Each number is 200 + 30 x the weight over the matrix's rms, rounded and kept within 0 to 999. Layers, rows and columns count from 0.

# layer 8 MLP up, 1536x384, rms 0.0704, rows 920-928, columns 192-383
203,154,237,197,172,243,253,185,153,158,209,212,236,182,227,208,221,189,178,167,177,185,232,189,173,241,206,236,207,188,237,183,220,170,197,212,257,161,199,182,176,234,165,174,193,209,247,189,222,216,200,209,162,187,203,207,147,185,211,205,243,212,213,201,192,221,223,193,213,171,139,235,245,213,186,231,167,238,219,213,203,169,178,240,206,169,215,190,227,117,247,226,197,191,163,206,170,212,214,176,149,180,207,214,230,171,196,215,158,218,216,145,207,199,235,255,202,145,216,192,233,211,195,203,210,229,191,184,190,123,241,195,213,219,155,184,207,189,228,190,200,214,172,205,176,218,158,183,155,251,190,163,186,248,254,243,248,195,214,202,215,197,212,173,180,166,176,199,153,226,176,226,180,165,186,166,223,199,194,208,227,252,222,215,187,231,168,194,165,192,219,216
157,179,218,187,248,207,224,171,188,202,159,222,140,223,153,226,182,177,154,266,205,182,191,231,164,246,204,245,237,226,185,231,219,240,137,211,203,199,188,236,236,219,216,235,212,174,193,242,180,186,174,163,249,205,184,227,253,273,193,181,173,209,201,237,189,209,228,206,216,265,206,218,221,202,193,201,214,209,193,216,181,174,206,197,220,215,163,245,246,210,203,210,223,207,165,214,228,170,237,191,231,212,188,215,210,183,239,267,179,155,278,207,145,229,129,213,164,126,189,203,216,186,217,196,177,193,204,211,145,212,217,200,225,219,159,245,194,220,200,172,248,142,183,171,195,254,205,201,232,186,211,172,243,226,203,176,240,178,231,182,189,181,234,170,232,153,205,203,219,200,170,168,203,192,184,186,199,169,215,170,193,225,208,242,264,223,213,151,164,181,221,249
189,151,184,205,264,235,157,147,251,187,154,187,172,171,205,192,151,201,185,247,194,185,193,182,245,196,160,205,242,146,227,236,240,146,240,221,229,172,184,206,202,178,204,212,158,198,272,138,226,213,172,196,221,212,176,246,187,162,202,221,201,229,195,192,187,234,221,192,188,213,189,195,170,213,169,194,179,202,165,217,198,183,181,188,269,154,211,204,139,176,124,168,212,195,267,193,196,190,209,170,172,212,214,173,205,165,201,207,224,193,171,230,180,178,206,154,188,210,173,183,297,245,184,193,157,206,176,188,192,209,230,225,245,207,223,210,191,197,208,192,224,184,291,280,188,200,155,190,149,308,209,162,151,235,173,167,244,213,168,210,232,144,186,184,178,196,211,267,185,205,266,167,159,219,259,237,199,228,192,200,218,214,233,194,212,225,156,206,195,158,156,176
155,206,246,178,203,214,209,197,205,209,112,202,170,206,222,265,207,161,190,160,204,213,190,194,215,201,175,221,225,178,225,225,177,176,221,241,167,190,217,163,162,189,200,183,229,270,186,155,171,194,167,241,212,204,238,180,190,190,175,211,184,107,189,197,196,213,199,154,183,196,219,205,224,99,157,238,211,231,232,212,181,186,208,214,267,154,195,207,263,227,219,178,184,209,205,171,219,265,161,238,200,182,177,183,234,200,175,220,190,182,205,214,172,220,181,202,202,169,239,150,165,201,207,200,196,168,178,203,148,251,233,209,215,262,169,149,194,204,268,150,232,201,240,225,143,213,171,180,181,208,210,199,218,149,170,225,182,200,188,182,200,247,190,175,188,249,208,178,177,181,199,197,162,204,196,194,165,266,209,197,171,190,188,242,199,189,205,247,197,182,176,234
195,185,246,154,199,168,171,252,206,208,212,201,176,202,227,223,234,182,216,232,246,201,194,188,175,190,208,194,178,185,236,200,242,198,218,212,164,178,157,232,217,198,214,189,215,195,218,169,247,168,199,241,207,209,228,173,205,179,175,200,222,191,195,222,163,242,206,229,181,219,180,201,200,236,205,147,141,166,196,188,213,200,202,182,246,171,191,231,172,190,199,246,168,137,195,217,225,236,245,207,231,216,123,276,211,181,204,200,233,179,199,181,164,207,225,198,201,149,158,190,215,178,218,227,200,242,191,191,170,180,242,276,133,196,183,183,199,234,212,162,218,227,184,174,198,211,184,164,207,167,204,234,236,200,209,165,230,174,225,184,210,184,202,135,172,117,178,226,234,219,206,204,220,177,181,220,189,182,212,139,193,112,194,183,203,156,271,210,177,217,186,218
195,235,266,174,194,228,204,173,198,155,158,174,209,238,240,190,158,224,197,227,214,252,185,176,200,204,217,153,198,270,219,177,190,204,246,206,197,206,230,222,186,166,184,214,156,262,224,207,141,163,219,180,174,182,126,160,195,203,173,186,185,215,215,158,194,217,176,200,238,206,284,192,236,217,176,179,236,199,217,223,210,140,192,191,145,182,205,193,169,224,160,184,278,286,168,230,239,214,194,198,254,218,250,187,130,192,248,212,183,216,190,178,165,293,204,171,174,219,219,159,174,214,256,223,211,221,246,202,233,199,181,200,212,170,202,233,197,205,204,262,227,191,180,200,204,197,186,157,203,164,183,211,207,173,179,129,197,159,201,232,215,206,194,187,156,230,286,143,204,156,264,228,207,207,191,245,189,188,187,186,230,206,219,273,185,209,163,221,183,225,212,126
229,237,197,172,201,199,244,158,176,252,185,243,196,193,183,197,156,226,202,181,161,166,242,197,229,207,174,215,186,168,188,141,194,209,209,272,203,205,202,228,187,233,215,215,218,182,212,237,203,142,157,218,165,208,179,250,132,249,212,168,224,180,116,144,226,163,223,160,198,220,241,211,181,251,202,182,168,247,145,215,179,168,182,241,183,140,190,198,216,217,169,240,186,210,234,215,195,139,207,190,166,184,138,182,213,183,172,221,199,161,214,211,212,192,216,175,243,154,229,191,193,249,237,278,177,181,196,240,186,193,146,194,183,222,219,231,217,179,162,205,192,224,228,228,250,150,192,158,157,224,210,127,135,231,228,223,232,231,205,135,177,185,202,179,175,264,205,201,182,203,245,166,147,191,239,224,213,200,221,186,201,183,266,165,219,180,263,207,221,167,196,219
186,237,180,257,183,187,178,210,200,146,171,170,211,158,215,204,204,169,146,223,142,164,231,172,177,191,197,207,196,181,216,197,212,183,210,184,182,204,216,202,162,222,146,206,189,191,176,199,230,167,200,181,148,223,255,166,201,237,192,170,240,239,157,149,141,198,166,221,234,201,269,151,180,227,192,153,157,178,216,197,161,169,242,150,132,205,184,202,240,197,186,252,231,200,210,209,194,235,223,213,168,230,211,195,169,126,212,209,190,219,195,203,161,301,168,212,139,207,169,227,213,216,146,169,233,187,205,174,206,157,198,147,246,206,199,240,193,150,228,257,138,223,189,213,224,174,199,259,234,159,213,169,180,204,172,222,215,259,236,241,246,165,219,190,204,246,135,211,159,187,254,197,172,177,209,208,163,171,207,210,203,203,196,200,202,233,153,165,227,185,209,198
209,214,198,210,222,188,158,203,232,137,220,145,192,161,246,177,178,184,233,192,229,155,223,219,179,252,198,259,240,236,206,217,195,163,239,109,196,239,179,186,230,179,255,210,145,253,243,185,186,181,164,214,256,247,139,189,211,191,242,180,290,242,192,210,169,183,163,223,154,185,207,188,195,221,190,236,134,219,191,188,201,185,226,179,172,181,188,274,227,190,212,168,210,246,193,182,162,174,196,179,180,170,173,190,140,195,200,159,239,200,166,251,158,224,255,165,218,232,218,222,152,199,244,234,218,157,193,123,240,178,201,194,182,215,212,196,186,172,188,192,209,188,210,200,236,167,193,217,205,198,260,184,213,198,184,191,253,213,180,265,175,186,219,191,228,209,177,195,231,195,214,181,150,216,212,227,175,234,211,204,183,180,200,197,231,231,173,143,124,235,220,228
# layer 8 MLP down (transposed), 1536x384, rms 0.0186, rows 920-927, columns 192-383
241,219,224,213,155,170,198,258,250,221,206,215,192,260,204,205,196,203,199,222,212,179,177,216,175,167,208,161,153,237,216,216,213,215,172,241,231,202,196,206,230,196,180,189,225,202,181,171,213,156,182,177,204,193,152,175,298,224,194,184,154,183,221,214,193,169,180,163,236,195,245,235,190,190,216,196,218,191,228,227,216,232,202,228,159,187,179,179,235,203,195,207,181,199,222,206,205,205,186,184,199,211,191,222,200,195,208,179,167,235,198,222,223,246,184,199,167,274,171,234,199,180,220,234,186,129,231,198,218,230,184,104,194,211,145,201,197,173,246,226,224,204,156,178,201,191,202,182,238,198,254,191,160,192,228,192,134,243,197,200,219,179,160,210,214,230,176,207,189,210,204,189,173,218,220,177,141,224,206,179,191,201,174,213,158,213,189,197,210,197,233,135
191,181,178,214,233,196,229,234,180,176,235,221,165,281,201,223,217,200,204,238,190,148,245,236,227,174,209,205,240,265,164,166,199,220,210,170,216,173,163,278,204,194,179,164,207,228,153,151,203,248,195,240,194,188,174,234,159,172,123,224,156,244,194,243,175,256,195,213,197,175,166,196,126,221,194,216,153,247,227,217,161,195,194,231,205,163,192,207,167,248,136,162,193,175,207,224,221,211,210,198,226,194,204,221,230,190,243,157,210,210,175,195,254,166,203,200,169,195,179,178,124,196,209,195,202,171,167,168,154,220,181,204,227,215,184,189,200,205,213,171,200,170,224,209,175,159,124,177,212,206,253,205,196,298,213,211,220,181,176,207,224,220,175,216,206,242,223,137,187,217,177,192,206,200,248,188,180,170,196,189,215,171,232,201,236,204,206,217,203,169,223,175
181,227,217,167,206,188,218,231,241,207,251,237,215,184,212,159,223,180,194,147,178,236,228,246,150,219,211,172,207,199,191,213,229,211,217,168,186,196,208,127,240,234,272,215,190,204,192,205,272,180,202,194,169,214,189,248,186,165,218,231,248,180,281,219,172,254,219,178,231,223,196,214,194,217,217,249,140,187,190,183,174,203,192,213,163,239,202,156,250,212,210,149,239,196,218,240,200,132,237,236,236,151,210,204,197,204,218,160,185,157,215,146,233,253,240,215,198,164,240,175,159,238,220,239,185,215,193,161,175,186,243,183,206,149,208,198,180,213,142,199,163,196,226,184,213,217,191,183,233,159,172,172,171,179,205,207,189,117,211,167,197,213,181,221,139,191,220,147,252,246,243,229,206,144,218,210,198,220,177,182,200,167,177,171,207,206,171,216,164,170,209,87
227,196,210,183,179,261,217,209,237,206,251,204,164,178,188,194,182,213,210,200,146,158,195,225,179,244,230,187,162,187,137,199,212,202,219,181,168,221,127,232,229,183,176,221,210,226,217,230,214,128,246,177,223,198,208,196,198,188,171,206,210,212,207,240,168,173,235,208,199,218,196,251,264,187,185,214,117,144,204,173,252,240,228,189,194,211,200,245,119,208,199,251,202,225,169,201,204,164,234,136,183,212,223,223,170,219,187,170,210,155,219,103,180,227,183,191,169,207,228,237,247,195,201,209,163,198,316,224,198,191,197,165,203,238,176,222,221,235,179,213,230,205,217,209,213,159,267,125,142,180,182,200,192,253,206,160,191,216,244,192,185,195,245,264,138,172,224,191,152,237,210,232,227,208,224,172,207,229,232,211,193,183,233,193,186,197,202,212,190,190,167,185
183,260,197,197,178,220,196,135,207,213,192,201,132,210,231,190,235,254,186,240,182,206,214,231,148,215,174,193,212,204,295,201,239,184,222,183,192,215,164,203,192,233,151,199,155,201,230,226,213,194,177,189,194,203,200,180,220,192,190,224,198,150,241,197,229,210,179,198,214,187,227,225,160,196,240,236,203,172,199,168,205,235,181,213,240,196,174,237,167,206,225,196,230,184,178,266,224,202,246,214,180,189,197,170,187,202,183,167,212,184,256,180,158,175,211,219,220,230,236,180,238,223,187,182,242,225,192,203,179,216,219,212,197,192,177,209,180,194,171,187,202,227,238,218,189,240,181,175,189,206,213,195,154,206,207,187,226,172,190,210,180,202,118,179,209,176,160,147,252,208,168,234,163,197,181,164,188,227,224,231,185,194,203,181,180,191,242,168,197,203,174,168
201,202,195,168,209,222,199,220,194,234,203,158,184,205,204,181,177,184,240,199,143,161,224,262,206,223,210,177,195,220,188,160,201,192,185,223,253,197,192,172,178,206,145,180,191,195,222,214,210,163,171,195,201,178,182,219,178,200,178,197,246,190,217,186,152,212,221,197,233,213,208,199,142,262,152,245,157,174,201,211,235,191,204,166,230,210,151,215,261,254,173,171,242,240,225,130,196,212,229,225,170,249,201,166,241,222,245,164,181,264,192,220,229,222,178,150,194,220,221,207,207,166,213,179,235,214,193,212,189,204,137,203,159,145,197,196,222,221,185,173,263,166,234,160,142,158,207,226,172,197,211,262,240,211,203,197,230,178,226,207,192,248,254,189,173,218,219,213,211,190,209,193,216,260,175,146,234,203,198,155,226,167,176,201,165,190,184,172,173,233,175,169
138,236,189,186,190,168,194,213,203,173,204,195,240,221,234,216,226,160,146,177,204,264,112,246,198,198,209,206,204,176,192,162,184,194,167,162,212,250,227,195,213,180,166,198,249,272,220,211,195,274,248,188,191,185,148,186,206,129,194,163,205,230,230,207,241,212,189,238,187,187,178,208,225,195,167,242,224,244,226,251,196,199,191,217,138,142,222,161,230,192,231,160,263,170,205,180,197,229,237,196,240,212,200,191,185,205,268,233,159,229,247,211,225,196,182,195,154,223,147,211,168,172,225,183,204,205,197,142,167,199,231,208,242,197,134,196,231,233,228,229,182,168,156,196,166,166,232,170,194,205,185,260,203,181,169,174,180,208,224,257,191,235,178,123,212,247,210,169,216,157,196,228,157,146,199,149,239,203,185,226,235,200,204,231,219,192,176,240,210,245,251,220
218,194,180,216,216,215,190,196,225,281,222,155,255,148,201,216,188,224,136,176,248,235,188,190,151,255,196,179,209,147,213,254,227,214,174,187,202,245,223,173,189,201,243,213,232,225,279,153,191,182,228,186,218,193,238,252,174,172,274,203,208,152,242,203,233,209,201,218,180,256,187,186,189,152,173,217,145,219,221,221,204,152,146,256,195,232,148,181,235,189,197,223,151,183,201,195,202,211,158,179,198,177,195,237,155,163,210,177,184,185,158,232,148,154,239,185,243,200,218,183,213,144,229,197,173,207,202,188,179,223,174,274,184,168,249,171,201,215,183,185,219,235,237,183,135,217,197,212,249,220,179,203,219,207,208,202,170,205,251,244,192,235,235,235,129,199,230,186,208,206,194,203,199,208,207,194,202,198,211,213,205,176,209,237,146,238,158,195,170,180,156,180